Each number is 500 + 25 x the weight over its row's rms, rounded and kept within 0 to 999. Layers, rows and columns count from 0. Numbers have three digits each. The size before them is the row's rms in percent of the matrix's.

# o: layer 2 attention output (transposed), 128x160, rms 0.137, rows 22-63, columns 0-79
# v: layer 2 attention value, 128x160, rms 0.151, rows 23-63, columns 0-79
# q: layer 2 attention query, 128x160, rms 0.133, rows 64-103, columns 0-79
# k: layer 2 attention key, 128x160, rms 0.135, rows 64-103, columns 0-79
o22 093:500445484545542495514483505503527461491436486526547486500511484504477485515543473521544506508494487469476482482509525479520484490460517504491499487508493440492494503491485520578500492487507487510492477466488528496489489525464478523506509472
v23 106:532493512495509441504535508490508490486509514503511472478498467475516500516486505550528492507488492506477460441499519509545503478518521525518534497490472449485494483575506536460483501510516475495504482521476494505522483488533497465504503484
o23 093:479484512500513459519543513501495514501514454442516517514502505500513484496471465486524520485508494531491451454477498530534518509500499515512565531520514436507482492514485488458473491483518505505516468548495519469490513473535505474466562491
v24 111:508483485478538506536511532517487492534545492510475481529472508491506505461483495473522498504532519480495479463460538474473556457503493489533522532524506463494474505493516499511533534486517562494532499502504525512512490505492528479485544491
o24 087:515502497491546492512487522482523486511487490467472503499474467495538517486488532475521462474492494448473504466511527443466516482555502465508529514490538462464525516499507500530529491501496547508586458479481518505532496485498507518486515488
v25 098:529515490496492515498520510515535462510472549469462479544505517486485512489521479470515545488520519562472532473487519432536510459532499516484478538502495501511494519481529522466476495521476479505527459487501485503510495484489499449465498501
o25 100:478502491482470502500519497486509518508517487550498469518491479484477534521547490482558494484489509514498480491489483451493498497505474492502483512505507515477488508496503488436504438523489480507474474491488490480537463487493518483477467482
v26 103:524510520535548559536526524480519515507505529546522455486523435475516499520490466527521513501451483528473534508516493509525558464509487521502528493529523531487466491481514481522483525504499509475460494495455518523530534525505517540476485466
o26 100:487509510532541514500488502507499489558503476493495483506481473502526508527480518479505510512501520543480550483517499508516532569514509520472515460498493526483483451499498547510479555517497481484468517510467505481492539505517524485466520467
v27 105:496476500498487488522536460490499454488492556520534487482501515494498524488506525514489513488431515482538479523437518490422509469520497518498473477520493476522469506457520491471499470506511514435481504507492522489465486536482480566464515528
o27 097:496487546505492515510534522487504464480529491428498509481513540534498504518456497466511523523508484511509507517452489505467516538538509492522459467518533483490518506495541466519520502535549517463489495526504490500476510474500510514451497530
v28 102:484506505494512532459478521515492507512534495489517499497511455490551491515497501496492493493474481486500534520513486534450483534435483466519493497456523478510498505512482504514473504492514451508555434474535508523503477511532529515499452516
o28 099:490502516475477541506517511530487459495550509519454497482499469498532531515514495502490537522466500497506478477520492486483513567422459475526486488474497491513463496506520506493496507497518468498478520494532484524480456502538511469516427511
v29 093:470544484491493508518462511494531491490471479515542514450492445530450515506527499530490482526433474492518485495514495536467478500586514513499504467512517557482487481489483535536495447456494510478520516520530470491514499484488478499539484529
o29 105:469508512530499480532473503510478508507477502484520516469497471526492534511448459490452487469498460488535510482526514514489521530524525534534518499484514548503494491452512513534480520460529543456506495493498510467532484464483463426526469504
v30 106:499493484515466501513488529510556557520500524536492525468542497495506500527509487474537465487488511504528522523531465540497495488522521506506485515436468502499467487469520488454545498446490481523468496506485521513500528459495457498500471501
o30 108:540497487497458498547504481496528563518516534527483496473518499521519498523488493483512493491480472512501501480537466534511516486487536478502466502466473528536451516487517498460509450505518498546470500512470506528472565467489496502502461491
v31 098:553511441479509511556478459511498506517486490474540505521500507539489466484472519482445452501513460481500505534547528478491482474453504508520470498524514437514477482543465513468482480518492478467565535511462466499473512514489471510500484538
o31 098:500508488488494507568482477502478520508481476539560479516502540489488442480484525488460488475501473493501476499560493486481508491477489512472454493524548444516537514522468490503491529548531470511512526527506500480498493521512478491474544509
v32 102:512520523452517496515510488514514550521474515501524456517474471445490530532477523464486589498512479476535494511523505436508476478521491490503496455513482518470513531481508498487500481508489501519530494524511509480501524490494461523531470499
o32 105:511487456456525556489511511513477535503511505481511468533515512520471499543470506491510544436542494489524545504506509462483527474493504481510497449482478524477515492479506465493496506505486497515516519522503469457532518528521465536554499499
v33 108:508473502515515547501512499454496550488473436526516457432454460505486483517572505533511476495475491541487483514510491545512476475541478503511498547531517509526513508512499506495462482481550478478524482470512538491489452513473505450457507505
o33 102:467483520531505545484520506446503503481510456491491501452487445492474489524522526484509510531467546552481482531527510525480506456544479485483514525498491495531507494485486500484474506460535502483498488508519545486489498465512503460502478504
v34 111:480551516520526487541505484531472511520526485506486517625581537461486492470450499482514524430551540502519503497511480478519500452494519513482494501494484522505512504541509489492459503468536507482485477482496527449481522513511442476500478528
o34 097:494516532488461474508474559503509495489519496501470502469453374497533485533522534468516473472512513486505454468518513502456500500501540512511491470494506542453522534522519494491498462519504497497472548512521500506482486465500496536495501536
v35 110:502544520484535529477456504513507488489539520482480517515469559492542498491527473460512544493533535522501529545550488488568483496515517509523487474513473459503488505521480516508522510484486464463510482520470520501514529495493501538489549512
o35 100:532529483528557549492480493556495529496545509525529487528488560513564507490503533497503527478510476499498494497523484498541515475478516487532468459511526495515436539494458480503484464515496474503465472516484491455531543448526482511477502533
v36 103:473476460464494482468525485508474536501465498549472527480517484473475515485470497480518507438469527492471506482495474509486523490517498439484449487533518527524510514511476516525523525497533579511497483534489535512494486526503522515485539493
o36 091:518471475495486480486544474543515508487497502488480537493522455517495536493479529514494493472501504494475516463514487518465462545545474455554475459512514500497476499517503507497500531500523544530469529521477500527507509529487496480480500516
v37 104:529493491528498506485530540516538511529468498494467493488526488499548532514523493502485472472497483485507464500511539485468452535574527524484506520493523470523513501511504494500517511514503521511511508476524515517500523536497453504518480492
o37 095:501469520533514522475488526510521520492502503487461481449492461519536553512514511513485466494486513483517521514506488495500489531541516494479492537511480478541506521553470501509527485513484506535526482474504525510501495516515506509557523492
v38 103:565473517519482461500510549533508472470496519556481498499516508470477532482531518504471470509470468515492477523506460487503459511492441460491482500487493525446485530478469508487493482466501441489474489559455529457545484477476485477498504475
o38 098:521472549501468430488495492541508479490478481480485515445532490483456506485500489497481486524489484545502494502476478526494462516493473520479475488488495533427491515510472497512512501431473447521472506518478521451500503487467498506507493481
v39 111:485485553522478501556531510471532538477517453537540506499503483451524503536512553493488502495463496458489498458478532487557487487526512456499490502485513488520439505481486464485488486499492480439500483486472527515524514531493478466531466497
o39 094:519489492509485505537520505472513525472494515508506455490507441507528487549553520532494517521484491482485499484510497492474502497469487431483465494507510478534422529498481503467538486501520516477502502449465488523496517510515506492546436465
v40 088:487501526518500490523532478501507462511494534439460486488502484505507480499548477488509506528496508497513499467523521489487509537513496467509479505485510545508501465529476483490516516471529483502475551523542483512574488493507476543474491470
o40 105:467474457522531523518537475545507481513481520526490490616555560490479485501472516475483510539494511516505502470505530505512489540517501483493477504488487559515515464496493459507484527520505474506500537542541497487547504492535482507495481505
v41 098:538520503525473528487487541538464499516512455524502447522531466530515520510517540519501498495546497553536494555470483482553501520477537470481499530493526503509508450530518498494510503483493506499486468518512471506483502516486492489488499503
o41 099:526519529487474525502478489488454513503517518505506478506526482475463471485535544528514481491505481554553459511472505460516472501490543511491511488476490514492509512526525545512479495460499519492516477508518520491477494503481490518487542485
v42 106:491530463466497503434543492505519487518527476530499487489529484472505492513468499510510503490494500519510472470550479544492504473483461462517510459531481481479491526503515480503543508494518502491501466521498508486494545523475502476512522516
o42 099:491518485520461500476530463507488474482523453504458481451511479471534491509484517490499492515501479493513445465575481515477518531466469423491521493517490492493476529503491486503527509494497495486479475514502512498486513546512462476531488505
v43 108:498541510528553503507500526503464533472478521478511546524475524539509454514525533526501504492485495511487519445513444478536476546493448498525527473523469492511491502488528517494503493468504525534491526527515531515469554495505476517485522467
o43 092:498579526462561513493492514494485479440500507490528523533451506489496447522511535500535495513503510524475507483513466464532487479472483515526524452528505523484471499492483548483511501438492506527488499500509553536475536487481510503486497498
v44 108:496506506508524495517534541517476529508477499473508467487511478529537487524469491476514471496492514479500489550477537473510507499490500490567459513468489577488549500464513482497486498488485492479441539513477498505502531547519521451502532498
o44 095:500514485523515476496488541555503509557496472467500491507505509528510499505460502469517504487512488497492465540488525509496510486505525503572453507471458568475522475455485480482490484489499487512482493543477494527530501533523527473505555482
v45 095:486499511500483434467501498470458456538489499523502523521495502537492499502497515510477502476515525455488508512518474530546517464475499501485502508493465450487511472525448513485472443515501496479501505511514461487510525490504466531454529484
o45 106:518497516481479478477529470474485468525480498548467528521496508501504485525510554482504495503492517458495514462537465501519484516491498465497523506483476470498520492484482510466493414503519492476517513518500494469517511504462459520453533497
v46 101:508524526492567500491511582475516481488529492557490436477518505509453502508491531510539495506453500482484515478483484553550476492479496508554459477495513495502500497477460510470483503543475504492461502461512467466543515489475510488528512492
o46 096:473516506491500472507501489500518404486478493506469482477486474507480489519474514503527512530510488504502496519438465571527484476471513525545450490532516486486467475502487525461518516493508510517542520453494476512534504482479490509504500505
v47 109:501438491497477507575502523480535482482464502570484462443472507488546451523537464502478479449507494486521504466495556480499529481489499522524494473506492467465523493520489504521504500465484473479505480498520507506522514511504454491465452520
o47 103:486445478474480509520538503478582525491495513519478480485502500506548502513526466533492505438492491507511482480510518483444519520484496495528483481494531522478517483518506505499503485506490477497486486494509506522524494493503501487466443487
v48 101:467518475486517471502497449513526515503522461504490492579548580496544504525463468491507530465506483514514507538502500524541452469518487505459465499518519534417514485492487492500521491507487492533491493508527508481530532525506503506502495530
o48 100:536506527506463456469474513470519523536472499527487492425457501489544536532498514498512511519482475498504458530499497518541471510535476513475471520530497509458503523500458514507521494501470486518476557517522514544512507536507525495469524520
v49 095:504541487486522516519548514521495517489518464497478510598570600478492482473448507471522486500533466526468479523522497514519481514487496463532503510465469522504498513477522481527474523479502510495520464486517490442481493484521517499504494518
o49 109:509519561527456525499477518422525527492507507485478490393446470534495514489522534501503532492476495500482479507509494496527450478538490475527515519519515468481505473482477537527497476511495491522524479460504497541503441463550515551499533493
v50 096:522483483508530515485525459525480504495500485464519477519525497513508528480492532484502463466529472499557531523483487491483487519458506488552540523495510532473531532475538523493523557540504523494508520526497483497512486481474479510505465502
o50 098:493494499506511564474517468477479509515515530539506515476503523500510532518496494511502474500480483463528496528506488499464516491479490496542542551535500556460529561512512519455538546551517474517482491528471492497525466521503462506477530510
v51 097:518507471516461484498477479481489530516490488482487522506500478475575579513482522507505505483504510519513486520520485478520580521545493442517518523569509475537475511473477482515493498476515545496507495510471460488504514487498486482473481459
o51 104:497511492525472514543457517558457511525488496491485546555531537491541529526473502510510496495545493561482489471525495508526542491573500473527526513556483481511460476494457489503516519481491500479527505499504475505509531487477488511483514481
v52 105:516491502518465479519485503492517478512480521497492459495511462437483531452524456517485489498520474467507520531551481512514494501544489518532446482524497504539479506506501477462506508476468519556536458465495540507472470506501503482490504478
o52 092:460493516516468501537499472487521499462483518507521472488494464467497516446498460502483483469517510474538484530581518521492550464544495492513481450492505511511467511504468508488515505475495487559511460457496537483501504502514521502464522485
v53 098:482482529527500519499495536483491448525482543525518494469488552512497530484497531507547503469478515516566486468463447526476495492505465478490435486518511512507503486522459510488542481506523509482479513510531466500505467462539500522507473465
o53 098:479526504513482510498483493502502482494458545495493528454439511530510507524531580496516511481491501546523458495481520485522467485519471515454410504509515500505492469505523525495519500459532517451517450500480471513511483475490514503500498449
v54 104:489524501524473513486474541465507487470467521471524509487525506457533490476497481483500537505449488493519488476524544472501503471515503468473503501435502486494510466456527457502495523545481511489552532525461498501508516489510520501506482493
o54 102:483510494497442525508494488493518511482463497478498526477485441487555483512512478473505517521483529499533509507496528467520498511533497473478516484422500487498468480478498522519522482516483487469518523565459505523499517524513501498538470508
v55 104:497541519526478455468513521473473495488484525475520470521473544530474489502502497536467484500515508517524509497516556548468544476511506504447496486542458491546514519473532541552467522519510514520503483474513490523516502494520470527524510452
o55 094:482490500489499465489481522468485516469492517536551479546476527477501486473511451486504487504471526541488521509545537515486515458530495476515474533528505502543505483486475534511508525466477516465491451476512514512502499473522523505526532473
v56 099:487491478507491511522491498512493474476523494520490558511509492528499450543525474494502529496538513484513535504431506524512461478500512442507463505544512467535491526445484519510483510479538503521555530518549454469499505530512519486525529491
o56 103:476522497504534503528482506500487480479548510523527539519505513472479464513519445499524484519498512489517529507437487514500473517448514475494461498532512479504495504444476516505499506430523517504524510493545479477511491554488517472526530491
v57 106:501476453506539495509512502515500509499439495512489502528521514528598490493488541482476524509498510539513495480489482516515502508535523488480474515509486500484482517511554523504470495487514548504488494488487485496515523501463518483505471492
o57 094:500493479475538533523527471519498511515471482449514527550528517501562497475502494504500523506508490534493482493486503516509517482499504513464487553523513484491507520527535514486492470536482543503503505477482483501495526459510474535475467474
v58 110:480480459517511518548501489533494535445472524490465488522490503469470519476443480517489499468514510524499482503513502569498486500448467532553506518499521492492527501514526517505506495472516505450516486504508497468524504458483471461519495494
o58 100:535464491539499517548498473528488541469469508526458521486499478502468482514508485518512491471510530541510522510493513537522511506478448521545496522486497488489538508497484496479505494463524511457533461518553502493485530508496485501522510488
v59 109:531529533495489499513521484536529460498423497471487517539481492522499469550519512475423489497494506524512497462512504550511530470508484532487489469501484509476501517552474464526521515454502501489499545502499469485504471515470516497489491509
o59 097:521471462498489484521488497507531517461438522544481517509485443496509512501529524494428480521510474534530529530534494522501510461494479505507499488524493505476544495545489466532504504485498530514499483507508505490527484515531519523483516513
v60 106:500491514477480482491507488508514516531491518528488512473473469512503484510504494527445482511526462532459514488513527512495521523451459500440446507453512514472511493506513543534512503531486486498522507478497512534519498482487453497511492480
o60 097:511506511498500519477555500488468537499518485489487462544521504504532537480520459486493467490486454465489534521525477521473517482469465498463458501471530511460514527471503489553468514508487535504487454487504495517465545447531472486498551486
v61 106:484501507479510489468479474511450521478533486451476519517536529508550496477482505499480518479488468540501477518513552429450475464518506503534445487513514501469511514496465494529487493493497473497500479501535519518506551516470497479473499468
o61 097:506519483531530465487504493501461486480535492484490527515525490526523476498532493508457513480527489526511513502503522458511532522497530529496466504507515496525508513507461473532486501523450493481482476475549507482464479493506472494496508455
v62 105:509493543490449501533524456597475510486483500512502499530507530470490496502460462499543503490456481507466535492500486501478501496478521511481482494557520474523503446457531528502485464453498475542486500479551511484506498519491487510525506475
o62 097:543510544487481466530524492568473516480484537500497467473495509464515499509454470487528514510495488515524532454492528509513498522450528481485492506552510508506526473481509485495508510490499498520452537465552477515492522512502477495524497479
v63 097:497502533438537499501540522483485478542498460468494497533505504491516542509481518478487512501554511514520530500507513479542503477461495511498496535483461525469506457507469496495480568507451494530502460498535494485511492487496525482463482494
o63 108:490515497452527502521546506508489499501518530512485499516495460502503499510528520487487496476523487462508491452505484522521550512444473461499488499487492499504497505501512501470480495523464506539492500486479498486539496502494497540480479500
q64 090:502467471486491487502528510470493454555447488517420551513520497527482475520523511502504486474481532516476456473464476502485514560519489475490509529472500500487488494523527484489517522470543473502507470515497517497516478495516527495464547506
k64 089:490434495451481506496475525494504535476517500502492481505507498507552455474582501508534494483511484484511517452508543510485487507511502483497470507506510494509497520462571521494498515491439492504502509519489511542509452515555505522466506501
q65 093:589473508533453492513499498513509506484508478469512491494515514494500487454536494509500519538485476521519492458496502512527547486513506505519498522486444546462507502537514504506494514526519537490498501509521533510497516468493531488480511497
k65 085:486511490517523487441454497516521498524469448504468488528499490499455490517450479449467491502495521479466545503490505499516501470449506507521512516491498510504548492496496449488492491551521495574479479470487534483524503496478484477528494480
q66 093:508492460517513467547500511504527477526490454589497513526531545486490488454484499474500463516455558510482508535503537527450470494506510481507488475493518513503556514502483479461478508483504497546503455522484482495498507522471478509479535511
k66 079:510493469502512467476475553476483519501448542511490541506501516499486542518451495542541512521499492479487461473501472464547510503518496476509489483488501571482522509486513520511565465471502513539512480488496476482513494508491523532517469513
q67 097:530465468466531466497484493464485520536463461525514463473481472459496536528519494466534515484519552517485543509512564536470504471518445478499503490501476486515528501505481467533550490532481529445513484532493463488472467514486476520523461501
k67 090:520526462544534518521463530453528488518497525542492532490496473501500516505469519512530474487528527480502510470527508490492510509489480483499475495545445481491496506524476480497521523484500485515469478476540532509480495504503461490471487544
q68 092:516461524487526465520492537510495519503505512534531492479554484510533474535513502516489499506591575493520523485457499468502501451523461503494506531498478486492528463477462518477517501518523503455470455500506518556497469517536480556478508493
k68 080:503505482497512514508505480509525482519497514484452536500485475521458501518487496488519505490548552538521528520471482488496525488521476544509466510491484504478519436511493512489502514508528453489456479438516506520496485515512457506503504498
q69 092:542483494499473494505517482525503527475504511542508473532475504491484479515521533523490500511523546529470475495480515513457497487535469520485499500523514525493488472511489493463530442472525534481534492492553551540464510521461534514498512470
k69 082:503523462543514514492460461495513479502472472546540537528499517479529546494502491461479501523567530499568522501510496493517453514505493513500497499526429472528537521501521505478502527508534483453491497531497544546484463500464495467504521485
q70 100:489542502530490501493525473468499494522495454480499515527539498450556428497491510490528502492473477476474530520506512464496463491526450462515519510548495520466477456474514492472507486492531491471469474511505511482512471499492515522518505511
k70 092:480501497521467544506514535500535490506513469526491546506480509503541486482521521482536461500487520463491427479527492495508507536519486532490488543482541474515484528494485478475517523515518490514511469482498475459500507511511523521480553520
q71 092:518512537449486467482482519504530529499476509498486502481513505506455515519476500523515552508529563495473497519471503504492577532480488528457481495469450472538461486511468490489507451514485509466460505523471523536495513534498491511491512488
k71 086:498536533492503462545479492554554545516526464526495480500475498483467459507488470497484529493581522464520490512482545536522514516484465517488503479507472509498486495497519546433501485499494498490482544481458470486468506461511478531498523481
q72 087:508482504511482497484497518529508501469512572497501456500497504479531562524505493541504456544515524506510518491503524540521496497526482495476518534493545513498484483468438524517497503500471513527504507503539474459477511507497508483490476491
k72 092:523473487489492470502490502469504472518520507550522478550527514488521503450526482521515483488485489482517487506497500526489499486491494499473531442507518542512493516524476479495497522442495481540553480520502528478478514505488514515500503507
q73 083:509476442494510503531458497514437511526485532473530541527476511505527529472522483551511485488479522512468476465533503494523504471542493508499491514498422496498513474506493450488484513463483525461535461527518494516465544470513498488480480504
k73 086:495532488467516491539496518516483501520495483470517465505518556570495569461535493551481518476438497474456505506480518509501522475518485520484520489512474537514490512523505483484473506505526504486476506506492459504468502491514537521513497521
q74 089:510474502491527471547510479523489487498488497462519531480495512542519548535474538531510530462504471508480557526460478427477513487481491518501503469505495512503509475494475526523484508521483494517514475513495515513474506511509536556547503485
k74 093:503485461505492493511518467537462475551513514406509472506515504506534529469530534528482513473426504527471490496487494506504542449505493512497531479506509465514507472511490492496486497552524529503490493500507470483485555520476477520510493494
q75 089:502499519507501525452493523500515522510515503517553499485488505514512570468480522508500476520476497542479527469534548504452479502517461507535523526504540480515511520479492541528502529489475489504531503514504453490498482466512525487493486540
k75 086:492458486488499500493515478492465503545513536416540477547527504510544559455493515509512484501459462478494493525527550530493492480513499497503511489477502484480504517494487489487495505537503529516461553512508510467499482476487512500477496527
q76 093:478500537495488493541549511507510457509517503497540482472493496466468480497476502458512498512478475481500507509496421497499503508546497529547501477495480499467523505466486538485525520450490507509508529519449516482459486520473516514514524500
k76 089:491504473492517528529484463537544523518510505520518497521499500465473475466535521488512574503441495521557484493505521501462519507491504502480453489523495501462502504524472471506491459442469454541504510541504530489472501518491521443521558508
q77 097:490514475511477536502500513456498475561487483480517451529516504515536527480522472562489558500451519551525479489500508495503496543503506540490550506481483498482490513465533546506524463498520475490470473502491545537430522518518477497442502502
k77 105:453517508509484486502501488443551467471521505470505488495541480478485441524529493523513468462508526517495515503501492475551517503504488524533507479504533501512508518509529482527512497503506528482504464470493475533491478449535511482507516530
q78 096:492531487509539486494504466478487531502545544518522535510481464487528476507535501506529468506477509476517481485515478468513534476477484528505532470519460519480491495502499514481492472524481497521459513531555473499556545450502496527492518494
k78 095:500534507516528520526500552488479485453519520537501524530517482553505506516565510480480517487520495497486498472519448490462497465483446527519531470503476498488497514480553541507489490485476479474525503512518481455504499474487505475476494496
q79 102:471508553481541530495527482455511460503482489505469545484498489516497482466427468506460515534446487496511446502512456528507509464497493536512479508486526508514478531502507507487495504480512517488478519506485494508508465519490518526471519480
k79 094:481516513477481533460497440512496523524470521489459485551503494473491500488484500530506544520445519493480503523487477487532537476502503489522480486517527505494500487514544457503519494516470512537454473505511513485492483501504522551496493485
q80 098:533495509507493523526459504529486468501471502520500527484470493493486506535465567520530445497472471430467493466499478503502514467494481535501486480467460484476501533513523515534493518483497509515498532484461495447546510497461478515517493492
k80 102:556516470455515468492502435499496474511515489553460504504492527523482511532499517471521514509440488499475502507513499512511492517491464509510482470533542471501524485500490545496513461464491492514503491530473509480516487484439496515499513516
q81 100:551520476502507486484489523458486516512528495501543534507520448490534499502516467522492469526495494494476458501486479492484473478505522541533514514509541516493510531466470544486525515508491507471492472476521530510501521496516559509511489492
k81 092:510477527507478495549493522478489495497490462467484520491536498477531503499469515496470479506502484512509510489499480455454480501472523461511505477522504464532501481487492537528498501500447496479497540519533489513458488514528542487517429539
q82 099:495527525557482523502465475489541532474511474471527515513493522557519462477511467505538543518495478500526506486526503492479478516546489505543472484522503512509493512459492545510499537537514523512505508508472505522489550503497508518491488517
k82 088:493493548490441471501462501459529550504505488537530500481516496521543489486521481498490508538470487514559487523513549474485478533538494490505491475570496466456516525494495504487514517496510512516524509509435511559552494499513520493490536502
q83 101:488450528483481515512500531481531518471454514489523505482546535471571503522432512489475488462477522523498473498501463458503531485502535470540495508510516555483490503527446506512533482534496507551458489489506461531522510460517530497519538488
k83 094:485460491518470509474504495507458517535495485440496558475460507532576480504485489482494518461534492476461504447467500534523478493507520483554497544496497500475524489534492506492515485477527502522480517493521499498506533476496495471482539451
q84 107:492511464488502532500505524464476531519456478483505497486489504476493509508532499495489499477416491462502464487468500524493487486468512535479472489493455483496517543446511492519521519490540483545468505501513484475527500518521478480491521477
k84 096:514484481489472516471498436474539495546547467466475505495492510474472503535529494550466510480487511457499445491467435500491471541518503548511496523549475481514489493497510513502512505480510534491499526506440471522500489526489497505537481499
q85 093:498491553479498520469483551543494476512525524503515518505466486487511443496498475525507514486493461538417505500473517489546502491496487506489496458512502480526524544506536515526517496501512497500492527478469528515520524511508489536479520512
k85 105:479475517495502487484487450502496484501476493499512548506507489502492497516462450499471506527464508450499478544484528473528470486479483526503503463531480482488462535505497503460487487489529508499516484494509507483516507477492503503484515555
q86 100:531531529521453540536517501508494484470472498492478517538511502528495558524492450521500467488508482523510527510515439482531486511495496513493496454459497528517524507488488493499485548479473545480494538485489463501537526476483504438514514483
k86 099:503487454555492517499486497481527528507513509470510484549475478484477459488467436487486534484449512477509507452496485492513472511480466479520484503500550519489547510488452479482449530485500539495457516475493529527527496502500469487499495512
q87 103:489538518503459533487504495476494535516528532460487499489512483515510486472530482522454497520532553517510513526469479546504478486519458551515504496532499506492495479534492505473499518525542531490491545455498472538483506495488477475499587513
k87 081:514492488460488487502489486468469433541490501452510492505520431485534553484466493525479511482497534541506517495479498510524524482524493514494486462537510431441503499498519480509491548505509518477478533521534478503545519502449482525477521495
q88 093:572483499494493500464507494549505484546526516510519504485497496507485484492534496532504491493510482481495474531530485564504534475518518510541523472449479540514493477558488510503504523505514486500518544499487478496563463480515477519518488524
k88 095:497498482509530512531542511486523452475496471497483518494481494526526489486537449456462450452459449530497492531515502503498517488521519492488497511551513502514465452483518524557501506469484490483477485520466458507507444489520528457496502475
q89 099:521486501474488525525512471494502494490473495512530526508545503487506465514508498476494520464501497475514451506507494494522497511516553431514493502512483486493484487491536505471502512432485508519537548504508506526568499493517432490511477494
k89 093:485507499478486527490525453494516520533532523499501524466511517532480513468540542527505502468489521488482510527508479513495491479470540508476502528534454494506493458479503479508471492497539515530503506463509506502499486517483428505481497505
q90 107:486501477543482508493470511486496476508514529513515474512498467488494555494493507516486543518525503486486430484534502478471525533476511471538495514459493496485466543496488479492491471492506549549403432502521489514482509506491464502485491525
k90 097:505544487548461503452506551516545425491521491497513530521480495504501490519485534502480538507503493518543467465535457482492512502520503444551469518477505499489527532482539507509500494478505520488509497500525521467469514504509475484487493483
q91 106:518519509482472519479519531497510539512544533473533522496489484470510508524492510492517517491465488514464530509485535423453532488466517532487509462501556513499503513509460523511498543508450540503487580519506516502518458449511518513461517535
k91 102:502511506463485523516513517512490506502509493496479473482472490489520450467456543479509517484473497475479520534541545491439538483485511505477484474485520524483534537536519536511504520516436499515462532515462538444483494499475511485460531469
q92 099:503488516500490467442508500511497554541515475478510485512476531506455489522500485535470505480493491482496547482508521484500463501508508472508507518510535518474495510517469450527519530447487475452535531489546564549471468511473493503487485488
k92 093:508507529478492477490514506522484536489478468491485521491496529563502492470502500526513467442517512530478494517507505471516471511499499499522503542511500554497462522488503468547515530508488487464527546502530531497488434518474474496491463484
q93 092:456533519484494474467447511468472502496512453485494459526482481510495568559472473566487535501522493526484496456511489490467527516496533483485482470523489535519540512487509496494470496463525498482508514518496505511536525494523465522487455483
k93 102:476514519492542456451503547499476450485493457460516486474509483521491496532488519494481503478516488490494511504528492471507564519460510497511485444484502494526529536499516521495476525476503551500521475503432471505524481487492461501497501462
q94 101:551477464513480501551488502479449495483501498544491517492516524437508507489493480486532532533516478444487476482489466504471505494509486491495550457518498495493490507499536491501481477483500440510504528511486504515489472493468490492507511510
k94 102:540515490549453495510455490508505493453499495493482479498515480465493471542503554524516528507478530518486470489483444509483517506518502523501494485497514493499505530510510525476510503491490491467456528455494516530444473500494489493514449528
q95 097:501501475528510479530528454484492491493476471486482477485520522485458498495488458478470529516502539525428494524466512550520490463473482499517505500510507531516489547542505487486488482478474527537489551486512549481497517471486485524464513492
k95 092:443495457470491508459523492500482497502469461517478477524509519473493480468504487487506521494491485489434489545505499490517515516495536522496492510495493533518529495479488455507512485488502505488483469472528494506456459512491465493522520525
q96 092:558493500466486493515497481482487540490500510500492506498558516551540500455468491483511531495519491482479535469485503502513516496497481437517494543520518543488493549499474490486507520487475516505568499504523494504482529525522506500513524533
k96 087:463481475557533509507487439481545516488519471504545458476519474550551506510513538498523504514528523441525542484499506517488482474475496489492466532465458503502510496476487486489493497485483471487459493532524530495491504508483502521493551510
q97 095:516504546495500547436515486531503467520521504499513464513451471489503518491489500481485515521457491489488483533562470528508505487476492516524503497488526475529494494484503529511499482508495522476486500460512478504528482514512514503525495499
k97 080:545475495483515519526484483519523481491563491428476424518506495472457524476535477478501491494507515545518539487510513540513516492518508478512543457476483490499484497541472504517483536506536473516526506472548502531489558456499519492447521490
q98 092:507538458477487464506488519520522504515522558496480462496492484558490528549519502544527485537553511472491495513481497504480506514481483519488474568473491563472483510514462517474519501520554530500478522485530517514493480555497505500479539474
k98 089:480500485527487520529492477503482452518554489519522518504459470493525461514529492432510499539511504495530518537508469506463476490542454508475520532535511450480528511503522474469499517515498486495479520494499523468499524500493500499501534508
q99 089:469470510491489522504480482456501478502484494449464537482514525513541496499524505529480476527540489521475463478511451484480497474542485508532473534493483535459515545465507509518501506525490518466498533486514494509446515483482488529491498530
k99 083:511497455516511529498489454510558526495514469560494530510487506491484504530484495478509506496513512491511518505537483501486428492485483497506467486560495503504466517514472491522537514533490437489516467493517489512492496485472474477516506503
q100 088:467463545509472506475506517504516504518483489479524510479476484467532487461506528527453543518448493498526466475488471517524504541500502491492513503506529518524530560502521485489473514446477516490471558495500494437492527449500500478470479472
k100 081:531507490544517510506489540493533500512587510591484475501527522495544543527462533472545508473503515512503532521521480506463431470478496480476534526530512489486511511528495478476472551511494550517483454514535514500480502510493482500496487504
q101 104:523538533482465475480525497501503509507519503459524489505458514479482520508521476545501516495475560554503507462493517518525543506518481491490484504442480516480453480497457490493532425518517518459481523512469505474485526516503499489516493505
k101 090:492477502523502514496552511488536496463512461523505509520466537484475451497487455515474501514528477507555547524477504524479465502495482455520531541487484505500482479470494492509513506520522488489523520482481491501471515505515477522485496487
q102 088:463533471480510502494569534458505511512459514471518497461507509487467488538543531497495570486479548488496515498507554485487536520483513513499453490487482528510498517513484495500514504469503528479449496498485547528516476538484508481523525520
k102 087:479511513537530495510499506521496496455517444542492496503472534473503501499540522458560506458519519484569495476489496506487462497515499494527477476512460536454539532505492468496465527493489496493489493489502556496498462481495494496491524470
q103 092:490449515494509513431480464494486506508461517456537518484490461527504535465497529565516521536539526528493500539508484522469540506512463520477483461505495502502531485522509491507498533513490527523500490499499518501480477519499496441493482464
k103 086:502473533455490474460462513475531565490455509488488491497493522502462514500500531560497500516469533482489512492496493535478521501531499497544530476467489489484489536519530481474529506488484527500498488545474543481463500498487491528486503498